Weights of a small GPT-style language model, trained from scratch on English Wikipedia.
Size: 22 layers, 154M parameters.
Architecture: RMSNorm before each block, rotary positions, untied embeddings.
Training: 1085M tokens, 4520 steps.
Each number is 50 + 15 x the weight over its row's rms, rounded and kept within 0 to 99. Layers, rows and columns count from 0. The size before them is the row's rms in percent of the matrix's.

# down: layer 7 MLP down (transposed), 2304x576, rms 0.0347, rows 1374-1408, columns 384-447
# gate: layer 7 MLP gate, 2304x576, rms 0.0347, rows 1375-1409, columns 384-447
# up: layer 7 MLP up, 2304x576, rms 0.0347, rows 1375-1409, columns 384-447
down1374 097:47 61 48 71 34 42 34 37 64 25 67 68 65 56 26 41 60 57 29 60 37 26 64 78 52 75 55 20 44 64 57 55 42 54 26 51 51 45 38 65 49 54 40 78 29 71 52 30 56 44 16 58 47 58 36 40 51 55 43 56 80 43 54 68
gate1375 100:36 50 73 50 91 59 60 43 61 19 52 48 58 36 41 32 72 37 52 47 57 39 46 31 58 50 52 31 49 55 65 43 81 57 75 23 36 47 60 32 66 46 53 33 51 80 30 46 42 33 43 67 51 48 39 42 71 41 33 66 37 62 25 46
up1375 097:49 50 72 46 26 73 64 39 47 60 83 04 65 64 40 41 63 27 46 56 59 75 59 54 32 60 45 69 28 90 46 14 53 38 22 54 60 50 51 54 31 58 48 58 55 46 53 63 57 54 62 33 32 64 70 53 31 81 48 63 45 39 53 68
down1375 097:41 53 51 71 39 46 61 38 61 26 51 50 67 43 63 28 30 26 50 58 65 75 56 65 24 45 34 60 50 41 36 24 64 64 58 33 81 43 36 29 62 30 49 24 24 56 43 43 54 61 51 32 50 53 57 32 74 52 56 37 43 45 35 64
gate1376 095:69 71 37 52 29 50 62 35 37 99 55 74 73 45 57 52 72 06 69 52 81 26 32 42 52 47 45 51 24 57 47 64 21 73 57 53 65 60 50 59 46 59 40 58 51 51 44 52 35 32 58 60 58 42 42 58 61 44 61 40 42 49 65 61
up1376 089:51 44 45 63 37 68 63 48 51 78 55 71 65 47 83 56 60 56 79 36 90 29 63 41 47 38 43 24 42 64 40 74 55 55 62 64 36 76 52 67 55 55 70 53 48 46 69 54 63 63 56 66 48 68 54 54 60 37 45 61 41 41 55 39
down1376 095:54 40 71 60 44 21 44 44 00 44 77 62 33 20 41 81 51 46 27 62 54 65 49 55 21 38 47 55 20 36 40 55 22 55 31 73 46 52 45 49 44 66 59 82 49 45 75 38 65 74 40 49 60 64 39 33 48 50 43 27 63 45 28 44
gate1377 112:55 80 44 51 43 67 56 43 61 60 52 32 47 46 63 54 48 35 60 61 47 36 64 67 44 48 63 67 40 42 37 54 63 78 31 58 57 65 44 58 50 61 45 36 61 43 67 31 77 01 53 62 60 54 64 77 29 64 67 38 65 55 62 50
up1377 102:22 41 58 54 19 33 12 62 36 57 57 47 33 52 43 55 41 45 49 72 36 37 84 59 88 53 71 48 25 46 33 38 46 33 53 44 49 63 54 32 52 48 45 92 55 59 42 54 55 38 26 58 55 35 44 53 49 44 60 36 63 70 61 33
down1377 100:56 57 34 42 29 63 51 78 47 35 63 62 49 39 52 37 38 62 60 58 65 50 57 55 51 25 60 22 29 81 39 21 36 58 63 69 58 47 49 41 41 76 28 76 34 47 35 42 14 65 41 38 34 39 30 52 69 47 46 64 60 50 32 46
gate1378 095:61 37 80 24 54 33 51 47 47 76 53 18 33 62 39 00 84 37 43 37 66 57 24 45 36 50 47 46 52 62 29 68 46 56 46 39 47 48 45 29 38 19 54 61 33 41 47 32 39 60 40 58 54 31 65 46 72 69 19 48 60 63 41 62
up1378 088:46 22 75 37 42 48 49 33 71 58 44 46 63 31 61 37 55 62 66 72 50 38 19 54 28 74 46 77 57 49 30 70 72 45 85 11 48 46 59 34 32 31 57 36 30 59 67 53 61 38 63 50 50 43 76 63 11 43 47 63 68 64 58 55
down1378 097:48 46 50 58 28 55 50 39 49 49 57 43 24 49 67 65 46 48 86 57 35 39 17 47 43 25 46 75 48 43 64 65 53 59 49 63 46 33 63 64 51 09 32 27 39 62 61 54 49 59 61 57 47 21 44 60 34 61 49 37 59 55 45 53
gate1379 093:36 62 28 42 28 24 66 41 49 33 59 46 52 40 63 44 47 55 43 40 50 28 51 51 59 74 43 30 56 51 74 68 31 53 70 45 42 59 52 72 35 59 60 83 52 39 61 65 57 51 60 38 70 58 43 59 70 40 39 57 19 70 12 39
up1379 093:43 42 40 71 43 39 72 41 62 19 63 44 50 54 54 63 64 39 62 59 43 56 68 42 64 28 49 68 56 68 49 63 29 50 69 56 49 10 68 57 56 46 25 46 55 72 62 49 67 46 39 39 50 56 97 47 45 46 65 48 85 24 62 78
down1379 100:21 66 48 49 14 16 43 55 79 58 61 78 27 45 44 70 64 51 62 73 59 46 69 34 19 35 70 44 49 44 32 55 35 42 50 46 29 26 75 65 52 42 35 57 21 46 77 55 71 37 41 49 49 46 78 39 59 44 72 45 29 49 60 43
gate1380 104:67 67 53 15 60 12 65 67 34 63 65 45 45 44 50 52 21 57 51 58 50 74 47 50 57 67 08 77 64 74 61 55 43 17 52 58 34 49 76 67 32 38 60 74 48 64 61 48 45 56 61 42 33 36 43 42 44 33 45 66 70 47 69 55
up1380 099:64 58 41 41 54 22 53 38 31 47 75 33 34 26 66 66 44 72 62 53 44 54 73 55 47 34 63 69 43 31 39 48 53 26 48 44 56 74 31 32 43 58 63 77 32 76 53 67 29 71 61 45 38 27 29 39 53 51 54 41 75 53 50 46
down1380 103:46 51 28 69 53 56 63 45 68 47 29 34 43 76 40 69 69 46 40 64 41 36 73 20 55 24 74 53 49 49 32 51 47 77 60 54 53 70 21 61 30 82 44 54 46 45 42 57 65 61 34 78 67 38 26 97 58 74 33 45 68 29 57 46
gate1381 088:31 26 54 42 27 46 41 40 45 24 53 56 11 44 58 51 44 55 19 46 73 40 58 57 68 48 39 65 30 60 20 50 68 64 42 49 49 45 50 24 43 59 41 46 60 45 70 47 46 30 76 46 66 70 57 44 44 59 38 44 52 69 23 54
up1381 086:45 61 44 44 48 59 61 78 75 80 36 56 58 31 61 46 42 39 49 60 58 28 36 54 81 63 39 52 69 73 61 99 45 20 54 55 40 58 51 29 85 75 52 48 82 48 61 70 38 52 38 71 34 50 70 26 43 44 58 24 50 56 79 45
down1381 093:66 02 50 69 59 55 51 38 61 52 56 66 76 61 37 36 90 34 61 73 46 37 46 43 28 61 16 58 56 41 60 40 60 43 76 71 65 75 19 59 47 40 41 49 42 63 48 48 43 63 45 56 65 39 39 63 40 53 58 62 24 60 66 76
gate1382 088:49 66 65 37 46 54 28 44 28 37 70 31 61 67 37 17 74 59 61 44 53 47 62 43 49 48 35 76 70 43 68 44 46 34 76 38 62 44 43 60 53 53 45 64 57 28 39 34 67 32 45 27 33 58 43 51 26 23 40 48 23 42 55 60
up1382 093:70 54 68 43 73 48 49 55 44 71 53 36 65 55 38 37 48 55 71 56 66 41 84 45 42 42 28 45 63 44 65 62 49 50 67 41 24 16 59 39 56 31 58 61 35 44 54 19 45 58 27 54 42 79 62 37 62 18 67 45 31 60 44 66
down1382 095:68 49 67 27 53 41 27 47 66 67 64 49 42 53 52 28 32 32 15 44 45 27 64 74 54 50 39 26 62 49 74 47 53 30 56 83 33 43 66 62 40 47 56 63 29 79 76 52 56 13 49 58 66 33 38 40 42 30 56 35 45 51 29 45
gate1383 093:55 45 35 61 54 53 60 66 54 38 38 37 73 49 42 49 32 44 61 49 38 46 52 68 58 58 61 44 56 37 54 39 40 75 58 37 51 74 79 53 91 28 49 79 48 56 37 57 43 48 44 67 53 52 49 51 47 72 59 46 41 55 28 34
up1383 099:41 23 46 68 72 55 39 53 45 17 55 42 58 53 63 27 23 63 47 45 54 42 67 59 69 44 78 46 59 34 55 62 46 48 48 46 48 76 44 46 73 33 33 81 66 56 67 59 31 32 42 52 58 72 55 58 34 62 57 65 51 65 59 40
down1383 100:40 31 39 37 14 62 54 38 19 36 55 66 65 60 35 43 15 53 29 67 63 44 16 46 30 92 58 47 56 71 71 61 58 58 66 38 61 46 38 54 99 72 60 66 34 38 66 32 58 52 65 47 33 73 57 17 58 65 71 57 48 42 63 53
gate1384 126:50 53 42 46 42 35 56 61 81 28 50 42 80 61 33 29 52 62 52 56 63 05 45 35 72 30 42 40 60 49 31 35 45 52 51 57 54 52 53 70 35 54 70 53 55 53 77 54 32 46 24 27 77 23 40 41 89 45 53 41 28 50 66 57
up1384 125:38 70 59 28 20 73 30 34 24 46 59 42 46 69 34 49 50 72 32 68 71 59 18 70 35 52 64 54 31 46 31 61 45 30 66 36 63 41 47 13 39 75 41 39 71 49 55 53 73 71 41 43 72 53 39 54 53 49 40 63 47 54 62 54
down1384 105:55 50 44 43 15 61 53 44 50 64 55 44 37 51 42 40 63 47 31 71 41 59 44 58 50 58 36 35 43 40 49 61 41 33 48 54 35 57 54 28 35 73 33 40 45 41 53 37 68 77 42 32 49 59 31 51 47 58 45 34 50 46 65 73
gate1385 099:71 41 35 45 57 59 62 73 75 32 29 52 44 37 36 35 42 62 57 21 39 48 27 47 80 78 35 30 75 20 55 80 37 64 53 51 85 46 45 52 25 67 36 35 49 16 41 33 54 49 71 50 40 81 72 55 66 46 38 34 55 64 41 60
up1385 097:60 77 43 48 45 67 45 52 52 48 35 69 49 46 46 58 47 67 34 73 71 66 47 22 52 44 42 67 50 13 50 39 47 82 34 55 46 54 46 26 25 33 56 32 36 35 64 64 65 66 46 23 43 61 34 41 77 26 83 66 58 28 69 68
down1385 101:42 45 82 58 63 29 28 08 65 48 65 49 43 59 79 53 81 64 36 42 60 26 39 41 45 65 59 58 52 45 67 47 71 37 53 79 44 71 41 51 71 41 45 74 82 52 47 63 53 40 41 48 45 57 78 80 58 71 59 64 39 50 42 55
gate1386 111:45 71 79 68 66 48 61 59 43 57 89 45 58 50 72 57 57 61 42 13 68 52 63 34 78 52 45 64 66 33 35 46 68 32 41 66 21 17 31 72 50 45 76 43 31 66 40 55 45 32 63 56 44 66 45 60 23 37 51 33 50 65 60 39
up1386 116:59 45 51 35 28 53 34 47 43 48 30 28 70 62 52 51 48 78 40 79 84 32 30 37 45 57 55 23 35 46 31 58 63 49 74 70 48 56 46 34 68 60 64 60 47 59 33 67 18 65 56 45 36 31 55 38 57 39 51 42 52 47 56 49
down1386 103:23 61 45 46 20 60 64 62 57 68 68 34 41 53 63 42 41 54 52 77 27 45 34 37 40 65 46 47 49 71 36 69 54 38 58 49 39 41 23 18 52 33 38 69 42 65 46 37 33 58 34 53 41 64 28 58 56 39 49 37 50 55 36 59
gate1387 097:42 44 37 21 38 70 55 53 80 70 69 77 51 55 58 65 45 35 54 71 70 48 67 42 37 47 51 45 19 42 51 60 55 60 63 58 47 23 59 49 62 60 36 50 53 53 69 54 28 28 62 68 58 37 45 06 79 56 67 57 58 37 66 43
up1387 093:33 42 39 48 44 49 41 35 69 48 66 75 68 62 62 29 34 34 29 37 41 31 75 60 42 36 68 45 06 28 56 61 22 32 26 51 50 68 45 62 52 36 37 61 75 60 72 41 29 60 32 59 49 34 34 47 61 29 38 41 43 37 53 10
down1387 097:51 23 42 64 40 44 65 39 46 66 68 53 67 71 61 48 16 54 40 41 33 59 65 65 32 37 66 36 27 33 60 51 20 26 50 28 46 75 49 42 47 32 55 43 55 57 70 32 48 77 54 53 34 58 08 63 36 46 36 36 46 46 49 55
gate1388 114:75 61 42 51 31 50 44 59 89 50 23 44 11 16 78 31 38 41 56 70 50 42 44 55 68 57 72 55 69 34 14 37 61 47 47 41 63 30 62 62 75 53 48 49 16 50 56 51 39 53 26 56 52 12 09 62 60 39 46 53 25 39 38 43
up1388 111:39 41 62 63 29 58 51 46 31 40 60 61 49 28 42 70 50 69 45 36 64 69 49 41 53 38 39 38 36 87 58 52 51 63 38 35 46 67 48 53 37 60 31 62 63 48 56 59 34 17 78 30 36 64 74 53 33 62 91 61 75 48 50 56
down1388 105:22 28 79 48 45 69 60 42 19 45 78 67 70 72 22 52 80 49 56 38 42 60 58 60 42 55 19 42 41 64 41 68 47 76 30 54 44 57 52 26 38 61 40 53 53 77 40 48 59 38 59 41 19 76 52 39 49 59 46 66 74 42 50 32
gate1389 091:71 29 43 37 72 42 43 75 38 49 38 48 37 70 31 75 79 61 53 44 32 44 58 53 41 70 46 59 50 66 67 58 54 70 64 26 38 38 60 63 61 63 49 48 58 67 42 46 74 60 25 48 38 61 40 26 52 37 18 38 50 72 35 55
up1389 085:38 64 54 47 40 51 68 29 35 52 77 38 66 30 34 24 25 64 50 44 58 36 40 50 51 12 58 74 50 42 19 56 64 37 42 77 84 72 08 26 42 55 54 46 37 32 65 62 38 71 68 84 69 54 65 67 46 56 68 67 40 63 48 65
down1389 096:41 67 38 60 45 57 71 24 32 46 68 32 68 35 45 50 54 35 31 69 66 46 36 77 49 41 32 68 55 55 52 77 65 46 40 63 89 64 39 13 58 32 30 53 15 68 39 57 21 37 56 42 55 23 67 60 48 58 70 48 57 60 51 46
gate1390 099:85 32 53 61 63 35 68 40 53 25 26 75 32 36 70 49 14 61 60 39 39 43 38 69 47 47 53 70 35 65 63 60 66 54 61 70 58 50 40 36 55 93 29 37 35 64 61 45 27 59 46 30 32 53 60 47 40 55 43 55 55 49 31 60
up1390 097:73 37 58 39 43 45 83 73 65 33 55 49 28 47 43 54 47 49 45 28 83 31 37 47 32 45 45 37 44 62 56 31 32 43 62 33 68 53 63 54 58 49 44 37 48 45 60 52 24 38 34 32 27 58 59 74 55 42 41 47 42 43 63 73
down1390 101:58 52 70 48 51 66 72 66 56 49 45 47 50 50 23 40 90 62 60 58 67 68 35 53 64 47 45 46 42 51 83 44 66 23 52 14 59 58 64 38 12 61 52 75 33 43 42 46 38 28 28 63 42 73 62 76 49 62 34 61 43 57 45 36
gate1391 085:72 65 36 53 74 50 77 37 29 52 55 52 42 43 47 46 59 74 38 51 50 22 62 39 58 44 36 59 25 46 63 50 39 88 69 39 65 61 45 50 36 50 48 41 12 58 60 63 39 57 44 65 29 33 20 54 62 48 55 51 37 33 37 63
up1391 086:58 50 59 51 42 32 53 61 89 39 49 56 55 31 73 44 36 32 51 60 62 72 52 63 30 65 48 51 71 55 39 50 62 22 58 54 70 63 47 42 69 74 23 47 53 58 73 35 50 52 57 41 49 58 52 66 32 53 33 32 28 55 40 43
down1391 094:41 46 46 65 48 34 76 46 50 41 38 26 55 58 57 54 52 73 65 34 59 58 72 31 35 46 31 34 29 44 41 39 47 60 62 35 45 72 50 20 30 36 54 28 59 61 58 62 57 43 49 61 60 53 43 80 45 50 57 40 39 70 36 42
gate1392 126:85 39 48 60 45 37 53 33 44 76 70 33 31 53 46 18 36 43 69 36 53 76 38 25 40 43 39 51 69 70 30 39 46 41 58 50 74 75 59 64 67 35 44 43 46 76 47 59 53 23 74 40 50 61 65 38 60 49 56 62 70 58 80 47
up1392 122:61 72 51 42 38 54 41 57 66 39 23 65 58 22 57 82 58 54 59 59 21 32 52 61 35 53 44 25 56 47 59 63 71 77 41 36 18 38 59 47 71 59 50 31 58 21 74 55 40 45 14 39 80 36 35 50 36 63 48 60 47 78 51 51
down1392 104:49 62 48 32 60 60 50 67 66 66 37 24 50 40 51 51 59 60 38 51 37 43 50 45 44 76 51 48 61 50 40 56 52 54 52 65 57 39 70 32 36 62 43 53 57 56 50 50 71 67 28 35 55 27 34 60 51 48 27 43 50 42 50 72
gate1393 138:62 55 67 51 39 51 49 43 16 80 63 07 58 47 40 57 59 62 36 71 61 69 48 60 35 47 25 50 55 24 31 43 47 58 44 79 48 44 36 35 57 47 51 54 58 50 38 52 50 29 70 42 58 55 39 56 30 62 42 75 30 32 63 51
up1393 122:41 53 43 73 87 50 55 51 54 54 41 66 31 37 75 49 33 35 52 41 35 46 51 55 62 43 57 54 47 51 50 70 69 49 46 52 44 52 37 28 38 40 45 57 45 34 62 14 46 62 25 46 42 47 46 45 67 49 68 55 65 67 66 45
down1393 111:34 36 30 60 65 57 57 37 57 38 63 68 35 54 71 41 38 35 78 44 47 36 43 49 53 49 45 29 26 61 69 33 71 45 32 46 47 67 21 60 61 58 57 63 53 31 57 42 32 85 40 54 42 26 60 56 61 46 46 66 40 36 39 46
gate1394 093:38 58 44 68 71 31 71 21 31 31 56 56 54 44 40 90 34 70 80 32 51 55 66 57 73 40 44 58 54 51 30 45 30 45 50 52 59 49 64 42 65 45 36 15 54 81 42 38 46 61 38 28 57 45 35 44 42 38 59 34 59 77 66 38
up1394 101:13 25 17 06 58 65 36 64 12 43 59 60 56 59 29 71 33 60 55 50 36 90 46 58 47 43 77 67 70 59 47 20 40 33 50 46 36 71 46 56 33 56 54 62 91 48 68 93 36 46 67 50 55 30 49 49 38 42 66 36 28 56 67 41
down1394 102:39 62 29 25 56 55 32 58 22 42 46 63 42 45 42 79 40 59 73 44 41 72 29 70 54 43 86 56 64 31 47 47 69 28 59 65 16 49 59 78 31 72 45 51 58 76 60 71 24 40 49 53 51 30 61 42 47 46 37 46 49 46 77 30
gate1395 114:66 48 54 34 29 54 72 30 66 66 75 45 55 61 36 32 45 55 56 57 51 79 62 44 70 52 71 53 42 57 48 50 41 62 62 44 45 83 52 94 50 53 54 53 48 51 82 55 63 53 59 50 42 56 39 52 53 68 72 55 46 73 40 50
up1395 102:47 59 47 51 57 53 58 55 60 36 78 79 61 56 44 50 30 17 59 23 49 45 32 38 32 35 46 58 48 58 23 55 34 70 27 63 63 59 45 30 62 51 53 44 48 47 55 50 59 36 48 17 46 33 47 42 40 57 80 49 61 65 46 83
down1395 104:32 61 29 67 49 45 72 67 52 35 63 61 27 61 45 56 59 27 42 58 53 46 27 53 66 84 47 41 55 79 27 74 35 70 52 36 53 47 59 70 55 79 65 49 48 47 69 45 42 35 46 61 38 55 55 54 45 57 77 54 73 57 54 66
gate1396 098:57 54 39 26 44 50 30 52 82 42 51 54 80 64 48 75 61 61 19 47 32 50 41 29 58 64 23 39 53 22 83 54 36 50 37 45 56 50 46 44 28 41 55 51 43 56 44 38 68 46 53 58 30 69 63 50 56 75 31 62 41 71 48 52
up1396 101:63 56 20 34 66 54 53 31 76 53 41 48 54 46 79 22 26 30 57 36 33 28 49 46 33 33 29 36 46 71 38 67 59 50 36 33 38 36 50 42 70 67 38 38 41 39 45 80 48 59 49 43 46 41 49 59 42 29 63 54 63 31 27 43
down1396 100:42 48 48 69 58 21 71 43 15 43 47 86 43 46 52 47 70 30 43 37 68 42 36 69 27 32 48 30 77 45 33 41 60 33 68 58 36 55 34 28 59 56 51 23 50 44 30 51 52 15 41 70 37 48 69 53 39 67 72 52 67 60 51 57
gate1397 091:75 38 66 28 80 30 67 20 50 57 62 37 68 56 67 39 59 52 65 43 63 27 49 50 46 55 41 50 52 56 72 65 50 72 65 44 58 29 75 50 59 48 46 63 42 43 50 38 63 54 56 42 54 50 47 70 02 55 62 68 38 31 58 50
up1397 095:32 59 40 48 49 54 59 65 45 65 36 15 45 66 81 49 69 49 21 41 42 45 42 53 25 74 58 39 53 57 26 63 57 55 47 54 41 31 40 42 36 43 47 44 76 48 52 51 33 42 54 53 89 69 50 73 51 37 41 54 58 47 43 58
down1397 098:61 70 52 26 07 73 34 23 34 37 44 50 41 54 33 69 25 53 74 64 45 47 54 52 44 41 40 69 67 27 64 46 28 52 70 63 58 47 30 61 74 69 92 66 23 48 37 45 42 44 32 37 44 34 68 22 62 40 84 37 49 77 46 75
gate1398 091:36 49 42 54 23 69 60 32 59 17 61 18 49 37 50 77 55 48 69 38 51 73 57 36 36 59 51 54 24 36 58 24 61 71 75 65 43 34 52 68 45 49 34 46 47 62 34 90 59 59 76 42 38 35 56 60 66 66 19 45 71 56 32 52
up1398 091:54 30 30 73 40 51 29 76 56 45 58 47 49 74 26 72 58 57 46 61 60 74 61 72 52 71 58 47 47 30 53 54 38 52 51 42 42 56 42 55 29 53 24 43 36 50 67 32 54 40 67 40 31 69 53 43 66 56 67 45 46 53 56 43
down1398 099:41 49 30 82 47 40 37 63 48 43 40 39 49 82 54 54 45 52 39 48 40 56 59 81 51 65 62 44 35 64 59 52 57 55 49 46 47 50 08 39 52 62 37 45 35 43 59 42 73 52 44 41 62 66 50 62 53 40 85 49 68 60 72 59
gate1399 090:45 44 36 64 53 58 40 47 49 62 44 68 38 66 33 57 80 40 70 31 54 54 77 28 50 48 61 66 67 52 32 15 52 60 30 70 45 71 49 37 28 81 34 54 60 49 34 56 65 46 54 40 48 35 44 59 61 27 56 70 72 58 16 48
up1399 093:51 49 35 59 39 42 63 42 44 49 58 47 41 39 42 53 61 43 62 40 65 69 83 47 39 41 54 46 52 76 43 18 77 50 40 69 48 33 64 51 58 36 53 27 34 64 67 54 36 50 64 39 66 46 77 13 42 55 50 48 73 51 32 62
down1399 097:68 44 28 68 01 45 27 26 71 62 31 31 51 27 19 39 25 65 39 31 43 67 82 61 60 47 42 53 35 72 56 45 49 54 33 45 80 66 53 55 62 40 77 46 65 59 71 73 64 62 31 54 55 77 52 74 57 59 67 44 60 59 35 51
gate1400 092:21 54 45 48 67 42 38 40 44 52 38 65 44 49 47 51 60 49 59 31 42 35 36 63 61 30 71 50 50 09 56 38 68 41 36 24 37 43 57 37 50 15 46 37 55 48 40 55 61 58 70 59 52 32 72 66 54 43 46 76 38 41 67 52
up1400 094:56 45 40 47 61 44 45 47 37 77 51 53 64 42 51 30 44 16 63 51 76 49 35 49 31 33 64 37 39 99 46 30 74 62 32 49 37 40 41 29 37 54 57 53 62 57 71 56 57 44 55 23 44 67 65 17 52 58 56 31 49 49 34 56
down1400 101:49 49 48 37 68 70 48 54 34 52 26 64 45 48 66 64 27 42 59 70 44 65 72 37 13 67 59 35 45 79 32 43 61 46 47 44 51 66 47 48 57 44 29 54 48 44 77 40 34 52 52 51 34 50 51 25 51 39 39 31 28 41 57 48
gate1401 100:29 75 48 83 59 49 32 51 44 50 36 50 67 45 53 54 65 48 67 71 68 58 55 37 33 32 44 73 52 49 21 81 44 66 32 47 49 64 31 28 49 37 57 55 79 50 40 25 62 13 35 36 32 49 62 21 55 64 56 60 28 46 48 48
up1401 098:42 45 23 72 28 53 43 33 12 48 65 35 56 51 52 30 53 63 60 38 74 61 69 49 16 53 30 85 65 66 33 64 50 42 42 48 78 67 65 71 52 40 60 28 33 48 38 27 88 13 51 66 26 37 42 36 47 33 47 23 38 33 47 63
down1401 098:59 61 65 54 50 59 82 59 75 32 47 54 49 48 25 45 72 64 59 61 56 73 60 70 58 65 21 34 11 56 71 32 81 40 33 52 41 29 54 68 45 78 51 41 56 60 63 41 49 66 42 43 47 36 39 29 56 45 41 40 69 68 66 69
gate1402 088:54 47 59 54 73 48 56 30 47 43 51 38 50 59 64 25 72 50 68 79 64 45 63 61 44 40 44 67 58 42 61 45 70 62 69 65 49 54 46 35 54 42 43 39 59 52 20 63 48 58 58 50 37 44 31 46 37 58 40 59 46 50 51 37
up1402 095:34 69 65 39 64 41 47 31 25 60 64 53 59 55 29 64 61 42 76 46 42 56 36 58 77 70 69 61 36 78 55 46 33 57 42 66 52 77 32 60 27 86 27 65 71 50 77 41 42 79 89 50 77 41 37 55 47 39 67 51 55 50 51 55
down1402 098:43 59 60 49 67 59 26 17 33 58 51 32 45 46 48 54 42 48 41 48 51 37 34 66 46 50 55 61 51 27 71 55 48 41 72 49 58 75 49 70 28 83 38 53 48 56 41 66 50 68 64 41 66 56 26 67 46 62 82 48 42 57 64 43
gate1403 091:44 52 37 43 59 73 21 37 69 37 58 41 32 33 17 61 59 37 24 26 63 77 61 62 70 66 49 78 52 38 50 22 33 48 58 56 57 34 79 42 60 57 72 44 36 64 30 52 58 46 57 68 59 54 41 31 48 57 21 30 55 45 55 52
up1403 091:48 83 32 60 63 59 40 34 61 20 43 08 59 53 36 34 50 35 47 33 63 56 67 59 51 46 87 63 60 32 49 39 46 36 57 89 54 46 63 35 54 57 65 62 60 65 55 23 47 21 77 38 72 65 25 43 70 55 27 31 52 48 41 43
down1403 097:49 77 46 37 57 46 62 39 78 22 46 20 52 45 50 40 51 34 35 40 34 55 47 33 59 49 70 75 63 45 56 15 49 35 48 57 89 41 53 25 60 63 45 37 71 40 56 26 29 18 54 57 40 36 31 32 38 61 52 17 64 32 71 51
gate1404 100:47 32 52 38 48 44 52 73 29 56 66 63 36 28 37 71 43 39 48 21 48 57 43 39 49 66 44 48 57 68 62 20 71 37 47 51 44 52 48 59 74 68 39 33 52 51 29 18 55 30 44 48 43 70 61 62 53 44 48 59 59 62 32 60
up1404 101:50 56 53 33 51 44 54 62 30 73 65 55 53 46 37 65 53 35 56 39 60 61 39 64 66 61 59 72 64 49 34 50 64 76 24 39 37 79 57 39 44 39 95 33 53 36 55 39 47 47 44 51 53 58 69 37 62 77 54 40 66 24 45 35
down1404 097:32 45 45 43 42 82 32 41 18 33 61 59 47 41 36 75 42 31 51 56 52 47 42 32 93 49 65 47 54 48 69 26 42 56 49 41 65 57 27 58 47 55 59 64 42 52 28 36 46 38 53 60 22 54 49 37 33 77 30 59 50 55 33 55
gate1405 093:60 52 29 43 52 37 32 40 53 30 67 38 48 37 51 53 66 35 76 64 38 53 40 38 59 44 47 39 58 56 52 09 60 64 49 60 47 44 74 31 76 05 52 56 54 64 50 48 50 56 52 45 55 54 43 71 67 50 54 52 38 26 54 82
up1405 099:52 52 54 50 66 59 18 54 63 60 22 60 43 48 40 61 41 37 49 44 47 61 39 57 39 66 49 38 48 48 44 35 42 54 47 81 43 51 57 54 63 50 26 45 51 58 41 46 49 64 49 42 39 63 56 51 69 43 69 60 19 59 63 64
down1405 099:46 52 54 73 49 50 37 52 40 34 70 62 62 61 62 54 61 57 80 31 45 56 68 54 31 48 52 36 30 60 27 39 79 38 48 44 77 33 55 15 44 58 72 55 47 29 47 63 07 61 53 36 43 39 22 57 53 49 41 49 33 69 33 62
gate1406 111:35 69 44 78 49 58 37 79 62 52 57 66 31 58 48 52 53 49 28 75 33 47 63 51 48 60 72 49 73 26 39 77 35 53 42 57 51 33 72 64 29 39 46 61 57 24 44 54 44 52 29 59 44 54 45 81 61 58 16 65 33 47 71 34
up1406 104:41 33 50 44 30 45 67 89 51 61 71 53 68 74 50 47 65 59 33 44 43 74 53 46 39 37 55 60 67 35 26 57 34 64 72 66 58 39 56 64 29 34 45 66 37 25 41 64 42 29 44 44 49 50 40 51 65 70 60 31 49 38 63 64
down1406 104:50 28 41 27 34 35 36 41 37 46 51 56 66 39 61 35 57 57 36 51 73 56 52 33 30 34 20 20 26 41 47 44 33 66 59 41 29 67 41 39 77 54 31 36 30 63 55 62 71 56 45 40 63 37 62 32 39 58 50 51 40 61 42 59
gate1407 094:52 50 29 58 44 56 99 41 75 47 47 41 74 61 34 44 39 39 33 41 70 45 60 60 79 55 22 58 63 62 45 55 46 21 60 38 56 45 20 40 50 67 41 17 90 37 44 59 28 55 46 61 28 39 56 25 36 44 71 60 41 61 31 46
up1407 095:68 30 37 44 61 62 36 65 32 53 53 32 29 58 56 72 96 46 42 46 34 63 57 26 44 49 71 43 24 54 67 26 31 39 37 63 50 45 58 28 54 57 46 69 28 59 58 42 72 17 49 63 41 38 23 58 70 50 53 68 44 46 86 49
down1407 099:76 44 48 67 42 67 31 45 37 64 60 46 32 48 54 77 66 66 68 49 21 89 57 53 38 28 62 59 22 63 55 17 68 65 43 79 64 48 36 50 30 72 39 76 29 52 38 52 50 43 57 49 40 69 41 53 57 50 44 47 73 43 53 57
gate1408 089:66 55 56 50 44 48 48 49 36 61 50 53 45 58 74 33 40 48 63 25 71 57 67 47 56 67 45 62 26 67 47 50 48 32 52 56 23 55 47 39 15 48 59 54 31 54 33 56 52 56 93 54 50 49 29 61 40 46 64 54 66 43 49 41
up1408 089:51 58 47 57 54 40 65 67 57 73 48 68 59 41 55 15 70 77 54 40 49 27 49 51 53 43 70 47 34 54 36 60 52 70 62 45 35 70 39 44 29 51 31 54 65 57 31 37 53 52 68 29 70 58 06 65 62 28 57 50 53 55 70 39
down1408 096:71 75 52 74 19 67 56 43 60 52 51 64 28 51 43 42 39 48 50 33 72 61 56 50 78 43 44 33 41 50 42 69 36 56 50 59 36 70 58 21 41 48 53 38 69 26 34 19 41 43 56 42 47 45 37 64 44 24 78 50 48 33 55 29
gate1409 085:32 51 77 49 60 41 28 31 23 37 31 23 43 22 52 51 34 33 36 30 35 42 68 72 45 46 58 54 41 73 48 54 73 20 59 51 52 81 42 63 42 41 13 31 35 51 60 53 81 39 27 37 43 51 36 50 54 37 31 65 66 43 15 38
up1409 089:54 52 22 46 40 49 62 44 73 39 44 75 48 42 49 33 48 66 48 45 56 44 68 49 63 14 59 65 39 73 60 40 56 65 51 56 43 43 65 43 56 70 40 42 71 61 32 70 42 90 74 49 73 60 43 43 69 70 48 51 70 31 61 59